Each number is 500 + 50 x the weight over its row's rms, rounded and kept within 0 to 999. Layers, rows and columns count from 0. Numbers have three digits each. The size before them is the row's rms in percent of the matrix's.

# v: layer 3 attention value, 128x128, rms 0.2, rows 56-95, columns 0-63
# o: layer 3 attention output (transposed), 128x128, rms 0.198, rows 56-95, columns 0-63
# q: layer 3 attention query, 128x128, rms 0.195, rows 64-123, columns 0-63
# k: layer 3 attention key, 128x128, rms 0.193, rows 64-123, columns 0-63
v56 096:563518460507478471474528520500549488476550518449555538549460517569498542522582412453490447501473562544457595518549472595488490540554649529518485643484500550461484487566515422505440419484474402
o56 102:528530529470476555504439500545481529541507535451509409457515475573485431535514521496466533489488498485501447457497555485574464516470429464526558468437568521555406486565479494479535586593482429
v57 100:507556591498397397547524609501420589536507537436451555477420395505445504493610502544494471459386583472473528543520519435534511436472572445502431516540554527418464479474480518568452502470536412
o57 099:488434485464503557539477478485550430489498438419431411493555541492549488549452551502472431512519576423481514545490502579472514470457466654598560495509547542488509534451529530538620482463505520
v58 092:492578514413488441524518560510640589608388501474428589530553457517496468482560413519501587526503511509553509554436421461507469510519529545458468544558493493544526437498425587470510473464503445
o58 099:475571441513458532487488578505480492470584409477509529470426460542513488450444579508489537497485500483437412524589483650504492496402501437451505466402486551490577477533463515484575458616462511
v59 102:458536540546556500596493465440440514498459501525421526463485515624361487564475451505521587480493516441503503458455566543477448511575473483517550404456570428555507394448514508450512460582529552
o59 094:509506510488469562439563565455487455423572530562507370570575506532560482549497496561525521537510447478436535530494536545390447461534494443561533539462423566475550536565474542457390491437470422
v60 106:559531486466561520382483556507529504475428510475492588534482592518428470552514545488533498532586508517531467455501455576525552517480453382501492494550525530519526427531430507390421452442485552
o60 100:531589509495450499598486548477462505498496483572471472484509542502503585516481526533452481390537527477542407499504584521490486457528419520519474486515428497432422568467564603590403455593440490
v61 099:505472532463448536516591495496537469465521448474579647436472609522481492573481483519509456502564508443512575493476471518529484525418531522422616552520497455478466516544519462397512447525475510
o61 098:505594499584428550552403567539487500496519556575502475503646465560533495506504491637463470619472556525515502454508599453446344520542538509530455541528505527519469490540540507590469497513472547
v62 112:502488486497461404448463470542380552581473452480443373500512427474463452465565442557498504555429558449471499558419527511435416492469538559592526517505447525531579644406467479613444522492598512
o62 104:473438421434547558511502589470445496565457498541453582529539536536566532477445491460480452455547441544520529485513467563484545477491486483511511460535569397457483501500469501528387457445603486
v63 100:543550564456542458472501530459461434583468579547552447497486545507460517432516569575466513546433503461452494463428456398510498552544435463519449435522462529519502530479577595494581397540522472
o63 091:431471522611560486503569481506484488424497507491483612514452423512555536485475488484508546445507549445600536565495533567521477560528462488489576415495549449426532467468504396418468582506520490
q64 080:468428557459446483543551519438508516470479485569493505612553532456518452461524477529447525494489454384519501515505488530467494475444526475462455513571551578440479436514534465454545588412460478
k64 096:599550475487453483533472534531468487505476465527509518405441575474478585483473564497555493489590439566473490438451479522477476548483497573481574525448458445521457537493506489553515477545517558
q65 083:655407523509541508525484513516494614461608491492560504513499525497443540494461518444576546554505584496526420556470482486493555487504545495507380475417502525457490498492466412524502525448535532
k65 101:494427468483466508660479525473438457574480460550503454478492494430447469531505448518571514502563540505428524382503437607506484491480561544539465555549490494453481519559518503494527476504511499
q66 095:553540523482571529495420401523510573510466543451485502492478536580538436492406546471599490521499502595535442573455473524556459545581449559512518503440485467504478512427512494519489543533521473
k66 115:499524507506478492437407501504588459475501514415507493442443552553482425596422569468460440569537472428512546405493469425577532478601511563471418516450446492616545473453509472503538607536536533
q67 088:536550397409515530489463466549563450432545489396590481554469485490384523549402380444499452439509544510508521519406555500451520464476553541460490558471477548557462499488457555433608500521534452
k67 092:531547527489511485508448546527534475479448474481443464444466639465475469487544491470441419560459416513474494460481508464527590452553536524650503510459500475525591523510458510621477499494474476
q68 104:496552482463469444437359410467471545531474514593489460433541512450482485601435542475495435471494437535469475504539451474514482529526495546489402500542440489447477460475445402497465478515548530
k68 115:505639469456487407440464514513571490470450492474377558569482487583520482481467532513477478608491536481561468484450455492522500465537470470546442532476588549612533577514501545496509486476519548
q69 100:447455544380507440448445528360445462536454450484493458504549461519527469455487449632481453467413464497439467529491502508440501481488572516448516493515581537473538507514471390465437519424555474
k69 091:508366483507398485493514523538494483514497440438615559461527463483577521495551526583558488524543614513529437535555452464487520526582506488475491526495326568573491471488532564505400588473550476
q70 099:574614498488516491421404497573480533381468610493506451436499551520521522519529525504472461554464461478458460562568534503535514482520494488553450507394505504542496473479552492503527535605504430
k70 118:513511478411456475554456519514557495502528491456531505532463487513516450446496477430492491599540463481537487461409529442503468498533484601499352591446479445534462491564425513487454450618441569
q71 100:491506588536544453570440623464484520551535457541517414499474515537563471453529562515513563536458410530483470441428461471458421486565446419528514478531508524615590489491529515527442517455437373
k71 107:452446489567477465525538485515495484496418516471533495475519445474507465453544419519500551504427602493536482555578527456507505569478493579475592511545535464569448456542573455511497456434587424
q72 113:506426538483520346496599530585494486520471519451518517506518505434462494548401583461487568436530567482504486424353497385489411499566487538405506604489530460526557483529468509525479427465457584
k72 109:473615530574492528536521462411482477478511557488436558553520470458562617509502363631493537462519517470521556555528428526437556539500454535570464443550535521493494553500465551466460555471553515
q73 117:424551495529534548524534538496499376480550484651502490548495437536491406427472463525490541483472511542449413548537527411437513489476446469536557470543549418440569512447556519574448490466485537
k73 112:434511504510497458576460473469530537450568486488556570404435526442440509486491510569493521483564525523499503474511584512506547411398488585454430595409598539481514536513444450465454468438493475
q74 101:528493538495495496445445500415594583566470449544469508464503462476484496539550538600507498520495509482449524655367496575525471533487569479548480571502500403540525487429435498430557510498544536
k74 099:558447520467478553556542517538488520405491556574456529615445487510377531497453503481567483555526492550379557492568457479448537489493551588494510502479521480547459477507427581450455607511415480
q75 105:475484432551545466566398584450488483527424552508469467394551492518522479458527440483506495536456547521561452498565504508540470446525562518477441552542452501358547549554426521500600519502478542
k75 114:451492519574515493499488569487567457399519472400482583611575570461522534491489594529451528512434498464446498552484408528491456549534492441491504440572552505480584475459409534527572493441466463
q76 111:452444501475456490450544428459509452491510402510430546515512463561552498486580569506634431452539520472465474519501518517447582458437512613538547543572459443421493543481577548496553576566487481
k76 105:538485438431508601425455566471492433528536502518481576481441501432413599590445539474531534478584559515531558461504376578431449506461469491461469523553489509472543540545630439468478522464468540
q77 111:567559423450416548510507480517518492486498534508518503528416565458517546429526589468559495458449539475514556547507488520611461497494445470464493486533483475518553481482476470453438511575569499
k77 106:530387623467460456519518499502464506558504539498524483546511470585587524461538439490445500511490483456536506460507534539497481566539498428490549374469454579535480475558484515475471350417489473
q78 116:568438493506492561489588487554467614544476491496499509460529446488530547493490517485524588525487582424545493495535357470461406509450588504500519521444440507440516569551560431492378577453504507
k78 110:547456594422487504505539482402502447478510506526488460438480555509457565521451540489475501442558456516418537478457531523574476556502540501506486528511502511451411538476500488433470456535480374
q79 105:555403587545511551509503495518432468461433563501522553518545427568479527449544599450591467537487454444490419548542465454527617472525492498562488629490441507507527579462522486485461536502483539
k79 108:573462449495591472478539506430518468460489484524551458457566488452508535615559457605487499486470484553435486546567529551498541578498470555495477542576466505514521493497540485517557458504537396
q80 126:400475529483571486513613490449539427493458500590433527544513596418550490503524517474427556500459493437460424489558559443461493476452550430453498503562589455498510468540496450516527494506554553
k80 115:451430440520536592599492544483437482587467498564527410493553431463515492492578455489519569436380523429510505535566543449465422486488531502519509505543507578493540523548498484430622510485541422
q81 096:512573486535549457472405422589451481464566535509448480478450508506447440532531390418528565520550511550540496558492441551538511495545458492474489517489452427537503373524456538532514418451505544
k81 103:522504592439549475438434494477583502475522445456455600512533564581464449513427558540531385481526472547573464522420544558551547491524574526553465559443548487525597399439505494557485449526444521
q82 083:527479482515579523476489514340457457504448380443427458512492556523571485528513495568503585426433491537537437444534536506450498461442484573448565498499563429448530545437501463533516443443532451
k82 084:457501525478530542455531493547531505452528502486544524529554452471524474485515529502584472468571499507482525545453520569503529571426522431578476509472489556445464498545569601475532584483496475
q83 104:467509458504533437459573577481522510467479522558469458496448524448522445466602430479431486461389455447473538587469513500529502470431445502592549515598568405497569446570586499483578476495488516
k83 110:442412549504539565504546564534496521549463444487452525568537562486485490518481448520455493477398560407509550481599481474475473432509492489487454532552450646604476542547588494543550480556539546
q84 097:532492483573598501500402515551548542446558481431409543372465536572534460537450534475506537539546479530536463523473561467527483412508505408518397459388551520454465526425622518474481431574467463
k84 094:459462482591472455527496453505445456479468524409510485449491430499506504451548501516547545522462479537422474445520463566531573497512497523482556579462548502572425538431499405603506511454468481
q85 098:547556475406569410512452534568597468488547467531576406469534484514512448538506496577492522501465530570495541496471502461420447539662491539498499542484510537481463530495500512484401551479475487
k85 121:503586520493583415484434453494560469489525537482486537522468470460461434517461537466560398591519420513531438443445456408526570594572434552444405525413441545532491457547476527492453560490575502
q86 098:541531456439479551525578395543484474518512473505465436462554553462469495536494576555506468498465490431551641462476458463427546519485431495522456407521440506507438545501462473451556495430567564
k86 097:542526479413502517488518478469467580575493501477497431485520437502476483537494487542497401501445481442569528473504528566437589511493479529402472531487602608422522606484400514491426588497494480
q87 108:505491528492542484435538508484440431551469514546520543497550500477597450427604491565402525412456553510446486494549579532547577535510422437521500551471584641400483538559510483453491498441435556
k87 091:451401470568524474516498544507432513473486516489506581534506500464501449426451519494504554517396534534459569601466517457399517545492551512485481498569506494470499591467413543518532504572430429
q88 106:493500496503475532488456497501499510419457521499525492498408471482479507463504452611543496509448504466516501475514596506549580462412558489592461498535465404513487507438567457627454498602562491
k88 112:527361560499397521454547455590450519573556426432545525552581532506501534515550485539430458470541538502481490489546537559387523468441460520401545444466505418452481531490456477457551490425417443
q89 115:408513416539515542562477505600483457556413487489490428433477455533562512505512459544463447465622385435502480482432526523455493515460432555505549421500525445554475562482556608525477463501535440
k89 108:401518489530494547412431457528507524439497585542520484528471476514381524516506534429486481551537539488465537379482573456525523498471559504516592482601513604493448450421505495534517492414491494
q90 108:547488586465524525451565554636478569473453531463516485520434467486493531668563485492511555531430508492485461552553396585432476437445439462412468473531474494431545460580611557508528555579510473
k90 099:477419452474528564446485465405418467463500425450495480451474437535445496521483415523529505512471436421549497480491515475475445548564534453496511512458462445523535573495498464516503480461505589
q91 111:537482483465470489520489477510483483485478433517502472539461544467547571628494408470505504576492422410493508599447502464489486470532637513524547485526521553537461567474490578567498481528443531
k91 107:550537373454510448472485502517536514608505570525539458491538506458422528476474547453471481509403442592446526572489549459545404457447379429565481511491485500483464467566450464399555463522504491
q92 110:510473482490557512446482472512485521496618501526532484454450521591491458523495497477512444546459518465506520541544580557498424454526549454444525477604426464409432570474485538530454440448533596
k92 107:494640371489328453481500521455446493405595530513523568533542468500496483502463484509495526511486498514431533514476389499564519453536435456448563526503427492520448485513500449453495590513498523
q93 105:448546518480461426623458438495563441574375538511454557504514436577467508494501431483481473489493515538588510521367439501470565506559546442522528474452466467501595537438513508510400534498530556
k93 101:523435503466568540411536466528471443481508555451512521456503461445560571478572513606533486518516537509486423470506559465458453631489494563435491486527507463527672485498437570593546540440431457
q94 120:554519590472546498539618541477457621507496525535558462430444455443516471534415561545614477496462474562525494510515523494471497438538505479531501453544573489516512522537411541427540467511544550
k94 106:598538531503581487486537453563420455541514445505451423526567400464487584539428454453512500472466477469567391496506432512565510418431596484441481529534484463490461402494522486597439552364461598
q95 112:492513492439499495505462473535532472437576512446555473522564501407457448447566475463587628489499531403527500342465463407549518474416507485526409459453551499495505549511465442552528480469573584
k95 106:469480477484578509572413531461407505510444409418501450478551540501497612575494447466484420453552497536463629535497511465431559450465487468409452539447491511461484428480455478564530457489423519
v64 104:456496519413488547565522570497557548428467543605548463423445521524547531457471487452457522441502451463535536396616507592455509549476452570455415489556456476542461480500478492509498472451514532
o64 111:509483527556501519507468440395491467576480491478470492530494519553481517476498581513501490503464552424555480548435473483520515519454508597534495503389495523546419527472545487548463481515598398
v65 117:391370463483514483566458511459548504496494560509559462474455532468405406471550515476466498523430524433493534488475468418491539562468486549596440573446572483553619525513533466449437471492529466
o65 107:505549514537425485532466540521441503560499469551467450479514424451442518463546453490506525536504432525578429561508514532531588472534541457450476562602487476495428514407450504449509373537448513
v66 103:560552475539464567522458571466510521492494503456500488488530415508538541552557480515476555495477570490447587474527500457512539446466515462468506526426630561436508459492547506450504486443458545
o66 112:541459438482516427470559454571433509513404473463578510488391481485524499503438490498448454488606489524524532441545461580475579604473434586549514533545514487463501501488503449579598440550538531
v67 114:460492468546453506497523543448463490527567523431480510498509616424521474546488546441507474430528506464484435399561490506499371518554462475600396475485484536594561456510588619445519466576521480
o67 113:478530515541589459509489460504536476518454480518377482445538457456493511461540550518533531477468411530523466536516532591511507517553496558462477582501405551452381541399455480508548535465472503
v68 103:503578519576505476589503510525412536494559408496459609544631504472592481503495485568399504525539473461462474477477509622509537530587473555452476455540437494527485444487506471592409412526474450
o68 108:517523470439530611448578509556553457436380591504507528430581537478513511467488437530534441477390559535563510539445491491474466515493493548584421454493502419485570588459543497476580457500387415
v69 109:473411443475443494576527528456518512503510559440452460475472516491479419444518512374413497543587447508485575415565508543483545529471479536475466507479544500484482460489443424486488568479516447
o69 113:565540486574572474441495490489472447593520485518496419547448508401479529454414469394516492489466493455542466475521494487486446507466480455496437499535444463482490472459576511581547472451462454
v70 104:483529515481454531569515488399527572583405569569521556431351510529461449524439489474420470451576463489542523494562455488374543472544536547504433517544488520516487561471516503497487482567458410
o70 109:583524462589500552636531501554504513508536410457545434453512400514563463524540505508442490520458502506500454434554458597544388548443571566539432531549391611553497460475510486469526494464529494
v71 104:570518505591527460543520435471554443567587569568469580463472475558537579470574500405446479540510600521505480447394498515562451406514447524435528433630493505513600546556491560523505453483529479
o71 113:522464497497552470513522506504561520512418515429582439486515444457500466549519426485558489581500443455478606498516504420524567475575530497496418607498451476513549491441441610532441525463555443
v72 108:533438553563474541499474533491492452476551518524469408552407474497516510449497554537491520550572520446469480427537569483540508409431503392549549541483505536481528532438533543465545466549506492
o72 111:387500438532524481472484530523473594553553505407479455466597494434557554421513506469490507509565415541383373468547485482437439463508551518558459402470466557460445483515552556507533611491610529
v73 114:471465540544496418519455585597462496493510503504514512417517512541517500447480488573521447530537490518444518501465469447487508467447468447491446576457535493484473477481519412474517427498532631
o73 114:540490506402532548469508488447520444660460490508510498479470466507452553602554476560503545429559466476455523462506425495524446476517534502555517466477572401470499569487534563441476482522581557
v74 100:548518481490497522571578513499468544526405463527543549532459582439415589412529459433493415469419477424447512429477526418574450592499458521384446460527481501510493482511453559424426457468482453
o74 103:531531579464455514386487472475466464551442465507405508538620495522501447533499505469538592404441533511497596573424408507566476533506525559496534540458433578630490532542488550557561461465542526
v75 106:549537405456498429479483491451477536525513447586542546539539546432471482498368501448473389485500552447492471487582616528455519480513538527576589519446496563412550508513520512533403478513527555
o75 113:623540536422488533464507587507462542400538454538623472551514429528487439535415587558476559530548478522557577494446467534483378502615461508407483493504483454454506470478519476477578595428446547
v76 099:519567440475472572502480503432549513517535504483503502535566489481377556460478499543529480553439596590533471542473492556491431475480464554480473438384511494502454530413482504544451550446527457
o76 107:535498543459559448520528467559474505408487588468540511496397571452586548446461520446524504410520528459519545497564499452536501453570517497471509412524452512515435578471451519463586507434591557
v77 114:577477483505558531385519463468659519498584486482498559511535485561460482556456575498491520533500532512493476529477502634454386518531474448465443475587518513497448483489517488452441495547519437
o77 114:481472494475546465565551506464449415478503503518486437442512555497514574566498486420548607519522418566423556462568336499459560504450479546475497440515489537454547501517568556438520543506521546
v78 112:539480487420555439609411537475521498598441551460423434491430456422470487569507632482617624592555586479509511492472466527489430478484498449495497497427560470523596573486567486492527488453570532
o78 116:517510579463570522521459494485521548523513649502583395554478484460451503452399417473503477471503430532513497476585492419451531519421508443471475467577478522495483458507430544412493437496595519
v79 110:478543504476493476547450438518587469463503509498489500429542541503438492506471483483461470573455531526462491523573508375520521464403356499468558514527521548529516467485471459573512465459378484
o79 111:609545529583542578474449427474472447414543505473579450559527578493617501494542510481607535496613461492506482438490473496493465548450448554509529515531467386460438542576503455565531482446470522
v80 105:474484415509449438425477461533518534452495510512503532561520418506549453438475503432534545442565561564458527488565511539461524536500518540554520467555479570505448499521545379426519484502425438
o80 105:426489466509473439443447534493456424525518439580399505483448552587584467475458454448449488505561507487502460433459483596509496595546431502488450495486579477470467428508474493561394482434573423
v81 108:486538468472429466477548470480443501495518437467519491435485385568490495577516472542523449532451577505487496362463487482514447598470556622406532480480523547500506482560510558579545555448500526
o81 107:523510569465485533508514510577552459539475564476450455564629509516489564444549491448597453486509449551581514485569535481543495427511473547531625444529537632538552584516467461474571467517505390
v82 109:432516451475414449515474585525517444466470466487534449446540486553467544471590637577547489535464494533594525581537584409460541531529521487518518551532481470462516450489470529510441501478474530
o82 110:487528463553532638543537440443493512509597469459488543524535486517597437454472474465442505426570567462597521514505519517465569455483490463570537532499497506606450533506525490531520512510569463
v83 113:519458473534491472501459566528616540485508420446449483504503516440591488471490498590503461474498372464578508479528490458493471522425583419492587510469460530485507532534535559652463528421468466
o83 112:565498552501530411557550425507459545519473387495527452471460503549459494487512506536494512506463552520618438617566520537423468599491484441479497442543492521530464572526538504427553515493481576
v84 110:556441513461467540427476521581502542522544416496537501541612603487561571522583529571492501451533559549466466390499534499472489451521529483392559401494466515471492479431486508490461490568481454
o84 107:498394536496612543429456521526567454528514577570454480492570517589486535437496495611479492535461503511510484447555440578488490528561535494597499489504472481353465602453396424483559514500512450
v85 104:546444495478471536526544534591429486449462485485429575550495495451464414502490467496515512463514580553511529506440536507522509453490433483510528545453468577471582482461466481504579460435415472
o85 108:445523552497440526498451466571574546541453537571532478536487481576499560440473494466477467535553427443455473437439518514504510511559446495489527537481353552432464432553478474418467430478543518
v86 109:407481447321572560520579501496595517499465597512558491500476451443481435501530552468474539535560557545500463446601411460504487530504462477495506501498478556461491415487473509495478530476473581
o86 109:547472490492391521488548503378448538445539462526446464513478544492487582411436512504495541538539437569495482460524545568376511438536594582489465443462509529563500564468449468512519450466441481
v87 103:429483444476414446545524530510542462498481430618513539576510496527440494444529611451570379529574530570544538572497435511436541496530504537492496437437606578542511492471502474452556486515469532
o87 112:502488507510485576486542564544460518554532569525419545538470529482580442576446545360569484567551513470458489500542516500578408449577580531485435570545447374515460558491596540510482507485539468
v88 113:597509410395551428523447484467471490419608489456445508509521500586468476455587519563451416477445471433481471522438475608532516468522474434523479458468547553580493554429523506506541535514452501
o88 113:476486522548475470506575481590509449550473527480504550457475549468504533496496460477532512482545480447505503562400456499453510455574551557499530570529496515431431461452539450480437607532454423
v89 109:553527502522501437463560509501518513529453379442518484537583437404579530439518445482522596483563517455593431557500557507493507547440476482545542472515468511466467540481545449495473485491513481
o89 113:607490515422478464423505534447556449444432493411439543500643485576440535498531549544410442571431442451538509529424544528458480480498434430535486469412579427489587367495520570492508492480457500
v90 115:517493518460530515498483587538454477437454491503474503527540552515482476513511510500515461466540526428428556557458474428549533476463442578531463481571451461531522643498399508502447467503483530
o90 108:461446551397538467522597555454491426472462495513486491467472472514556557555497535465415543539564545424604483535430402508480509440534527453484567544458479604534447484524530478505570533379483517
v91 102:505447453514539537462496505494460547507560637540487463612490534491508463578548455476441592625562627466554563458431464521463482501484426523546434412416520517525565455539575600473497558504531497
o91 109:479378469515590494503527568487494504562501533438527519365450520462477569479418497533614500577524488508459473562531508496519432435520484536477391530562523482519545420474424480536503489525601529
v92 110:384523549524489483557482485541562470522532573487475466481519539574442497544532453506502536590523625537469489592558534550436483506611582455566588451456425393484409550562504490490518421521528527
o92 113:611554493423529552592557529441526477516543507610560585590517436400559468490464528534477546507572551461552396435528476497498482453459495466411516480509543475563519491381502538436477540530497464
v93 114:473543497512640521474574588488499506442487535583537526451446505436477520516488542476513437434559526574428456502424470500555509487527506517528532495565544459467529443471446531517511462449451536
o93 108:523465504412405567450456512572433559542525534549466420460520473493501535546408478563535495475479460431456479528444432537493517397494559521512577486464519534578427493562516455582474492555391434
v94 111:472496539570435484372452474486461496464533492466523590490554513542531600507460524550467619425496502539471437499498485491528468547558561554392584556539536509543504498535522449543454478448516472
o94 111:416482582510564546446547457507464423552471451505473457394601497557508465488490392499514444520582516472459559536527489392523555445500537485564559452476535462526549515494495472547501435439487475
v95 108:519533496532502474492578522473574546522507539426505473514526590393581451484480567420489448576457468499575436550553542397561547499488492503497429520553473536547522572469546492461503494428613580
o95 114:521564476551518511527421514477529583497512531503481513434469449536536495451546559444435472489480500480520527479423530463501470536541462487443535500547518457507494467512600563442470519489401418
q96 084:503458586438545518484467577548478499475430435558590500575535552447500467432486536539522476478472529403527481514460533594415514434445472396428494538465462579445519552437452500374465476548519549
k96 062:507480451564462460565578513496505411497582433526476424445502393534558524556536557419550480564475543479513489554529525554475519502372472520484521486550457469474533530560519505611588452489437540
q97 079:498552592536520544458382538507435519606447449450529490520488520549443492562469510540542515469476421556500413569463473502447422505511569616595514544470540731441564564460478520466438471530491537
k97 067:521522483513551513424432549414547563501481485565580511528511465614478580480537498489388508459475477523475512525511554518466468418505541477491433579424528445461493545549544538478473575456461528
q98 075:473431558488620492506478592475481480462463455439481537514529478430527616512517555499459532545517450389441498597481486504530467455582447492478543557499445434464553575446451528419469498501556484
k98 073:426460528522488451510538433497500483457577497491463506580500478541385603471504552461499457499540547511511435506490474512487491610487554413436515443525499506608473491462496516459561501483552457
q99 093:501508437486407471495493486484442504514471465512417500423534512446572538500532484468480531494454541515600512559571502471426515418430451640578465441530591502522508483426525470461547453417569479
k99 087:548522567502499491422438528566467524441402475587507503562568457526472498464552449444493472463442498447542488488619401511410526516485532503502492516506433434507532426580486456528490659575544545
q100 088:541604435561417527441522515462525509509488527371577643577407563440444497445483515528431533487491529460482530538404468458521511536489419467562537565394427488525500504486479526443500506500582476
k100 078:550472505466548512473459521519486490459632491626402395515586462504511549485570527457455524559430498452478502430561498517386502496530543511525482491540505515506407490528475503457593544521581471
q101 091:481519571527446460471488427458494618522536596472491480457510445455449444509574518416473494511501596544526510463577434455491398556583452490424490580423450448528515480566457487497549460493522525
k101 090:427498469605559506415490488551603510392390595395585494497448532480456519469446453541486389464524438520525507535499477512571507494538496547508555560533529479494464445491577499533514462590426420
q102 103:410539498578502434586518487509490438579530607502581565470561523515536452394565508441487420517495561510481474358492516510391384527564501379470455538498487539551447537559482549500544502522518443
k102 100:508584428568494556533528431494497530408485477383545471611433511468520534472428494398415427542532475538563519463470451468611575445532547488525440489524455556528557420488583495590589471517405491
q103 096:542525455436542496488458515581514439411465493464552506518461543482456504511477544569482472610470497450436426471446432501481540592607440517434420524470435563606424429514535452465482625418489402
k103 104:488492481516529574507526482490540454473515430393536483492489429438498565509500517425433431455535556535559513486373428460626507508625447414488419533450444576474403517486470557556482454490428520
q104 097:502508456501522545518581549571466553520534537576564456519511505491455455567506431480594542483583443544543504422557478484473452536512544480499527426569501566521374410535537498530341537484443507
k104 090:440548507574495564541435507480486545402547505560515451570506548399519571429458521416499565510521420493608518544532461446521617530496527547507511493527477589466507428513596467614600548500518449
q105 108:489427506507537560470462516499359568554443428451482500438519498540528544563422535466536480512479479555396467450622441503495510501513519570488499509504447465418430484462485517416515467450519591
k105 092:505469589502438495453477505487503477501549560473513457514560381458582504478525512489511440493506473525526537351547476475443497404511542535505508475484548459398489606539525521434577504495430438
q106 112:534468498526503487527482546511459516481564461538413451539457545549432484523477519450644599542583462516508491540571446584503487464432497487490441517423504567475602626425393555476408519529582555
k106 104:407458450640491548526555550406602455467492454482511429502439452436524516519561512421397461560520490367523478565472508476451464549559517403503470521564528500583473470478518505548558445457504462
q107 094:472525461494579483531450548513486396478447493396474504482448473447647502486545525550473502534473489522394552448479437505498423501478523585456553477479502506520550457483385504463546426482555465
k107 089:481479587557560510529468429475535591461536542580481417525586491389454527562444479626532525473479525492511519494585428558494401471495425528510471521574511524494450496569506393439475518586484528
q108 100:523403465563446424472486560455476428436520437407459472615549497524562468440484534476417501520531480428559437507518521496497546534528420557515454498542536364543536505504482492534498415536500493
k108 092:450550433489391509582553536585577477541535485505455519515563452515540428519498569497436476509479451499569459554556527498422548439433498568573571468505525444538581460565523404443482554560568539
q109 087:487483548552458507447466482449642494519589452516519496593556480509564475523553533512486450519560536529460557482550420537506505491546538542530523490518573502443529481486506457497558490476479525
k109 097:501564573483460443457483519496424510502548508506606492458485455586528467570434529519562492521583592493482574512514500481460416558493432373565535478503490333352500498476495534510439538501425486
q110 102:519457533552495506480431444476465553519474533415543514508420427508447519473495469496474497453464555475506423425519541594528515524430475459445527423456516511472491434615503573570490467516481441
k110 102:513439509473520534482498518541461521523524474476504518498482508532501499563502458626560504479592448546447442518481514593513629493478495501536539567478617446466554519527485523529483560649470523
q111 100:507542582514477434560509488433554530434475507569458509544458593494613451548498537529503441566482477394544472454512533515441476483544466451557538445576448493505534537563597456488503585558546533
k111 093:457457465493533473579532465513408471480492574459448567502445576445496442494407453560589397492483562520498464518479508518461487612489405506465514493496515545481558508509562486489559427445425474
q112 075:492520504464545395547565501410522515545518533555516496434511562524538499448464421492550573453569444497436526539541448567479557530499494521421549489398550520614499506477457509475564477463533584
k112 083:473385570598523508420590413504489450471457533519489484518545457456539585490418554513499429487504547524549451471555505495508488544481474423585566521517470513581483488501497508528474423511541396
q113 085:406501551498522503482477435519490525439483487608483510544608586424508432434524491474497439477516501502570554542585507533471545539512484536411497507502488581407447523439452490439495520571467528
k113 080:488472424561525562576537500461500475483516460449522508504538542548467535417493526503501470453493551486448399479431509530466521512553550396496522466483549429479606480502605561529538422454551506
q114 080:578484502433474461434439518494451497589529552452478512487452399509514489594521510407510566460476487530469499483468544476537504479445469559522524491509575466579516432589584491540503532472504463
k114 079:505587536465545461469438513538509534489434509605573455499503452454456520611484438569562510498510509456505474490590453469487526474552559563476525511558512502571389513505442485467483644548433367
q115 083:540535530550511495460518603454457508531519472506414448499538586520489499468482481498492539396443494444517535591534516528490527507500560541475558482412499580556406466561407488519370504450551521
k115 070:494426526539493438482463563523517527542486496496355539476500410501516516517549479573527631505579531499456461578518493548436527549463502398484510548468482448450571513482492579467462417466561541
q116 089:579529507483600498486555561459491605571518462646464513503534579555516445511475493542537479459519364475429491487541557589495545437431527483516498499509600502442530505431461468483524508494542531
k116 101:550429452624484509468487467506403517519533481644483595488522524434467547469493498426493476473459525523533429484521480521416504578587453469540510510444458443512594458569513461477424462516529595
q117 096:480528500426433451476573449502476554513597560399438570480424523408508484434508448456516404513548524542499505597426463419534548556495481453555434483421493580531608484512539577414508415422523589
k117 091:477465607421527485423535475503542451610524423481469472530468444558483480574543435601460449520522483491487557492429495472501420493418595535401422581536534541474451523461470534472513522399572511
q118 102:586565451482436504469503440522489457532547535487465569498523531513538538437429527402572460516546551403466478456427511471538465492472522523524570448465554456539511424496526515546563462353540548
k118 090:569483496514533468589514508494544610485463492496388558510501489512531375535491494558514592565502543514518514537586596509529487437438527599537547513496547497492480478531437511455519481539435429
q119 092:417517569603486529496565483566492539513605495521523533506494529428451548487626567582504408556516552467504569560439538516422555483584392521550470453475441506467482524436461471440511495511497422
k119 101:430485564585556528495415534402391541612550551492436494507551501461462499474550393575510452521463572507453487524502528486436559467469555470461568451547487467489552417459554514424477422518526451
q120 096:469498541441426477499477578436513441570517544580421509459593420516499443490457438481455562512495494507547485555539463465444512551485482484503489448515490600578425534521536532516519566469495501
k120 100:524531582585463511562556466590410455406472547529590470549518532468487436598478505574465455536475528543572460498450412542485556468538463564488459608513523570516431500423523470571616552467532468
q121 094:497549462525427438535507562486556479451534508469494597411534440438453479512526505519539515540595536531499537510472492527448568493425471526500414408445556486426418474445486487508596458531542526
k121 107:498528578518476469438504517545457472534543431477473495433510511488582463583507491504583475484561440392530464569519479447557532543492453478486463509442467533437555406501579475441417454458466566
q122 104:506465594516431494540432487474461523504587436518546425512560527464479435511478502589532467566524527541446552516609485423478492459460472497471443417446394530443489539456562487514526490515474509
k122 110:419532476501503524431545480495482420545505464420518455462496505510526552460486528373518434495578435430514599595491451477542480543544477502513532427616612449492477441569523486544534598445504523
q123 100:571554518488536532463507609494465507600552469529457529392392469540486516519508497501487510497489538541531501520454421511511566546499404487566499519515467442428636477506498574448437516486521471
k123 088:501466565537452505506495468493550484513474466529472525495583481434479466540462568549512561492473509431493519499598504498593469453493503607566447536544665567492515456601439484560539427408501535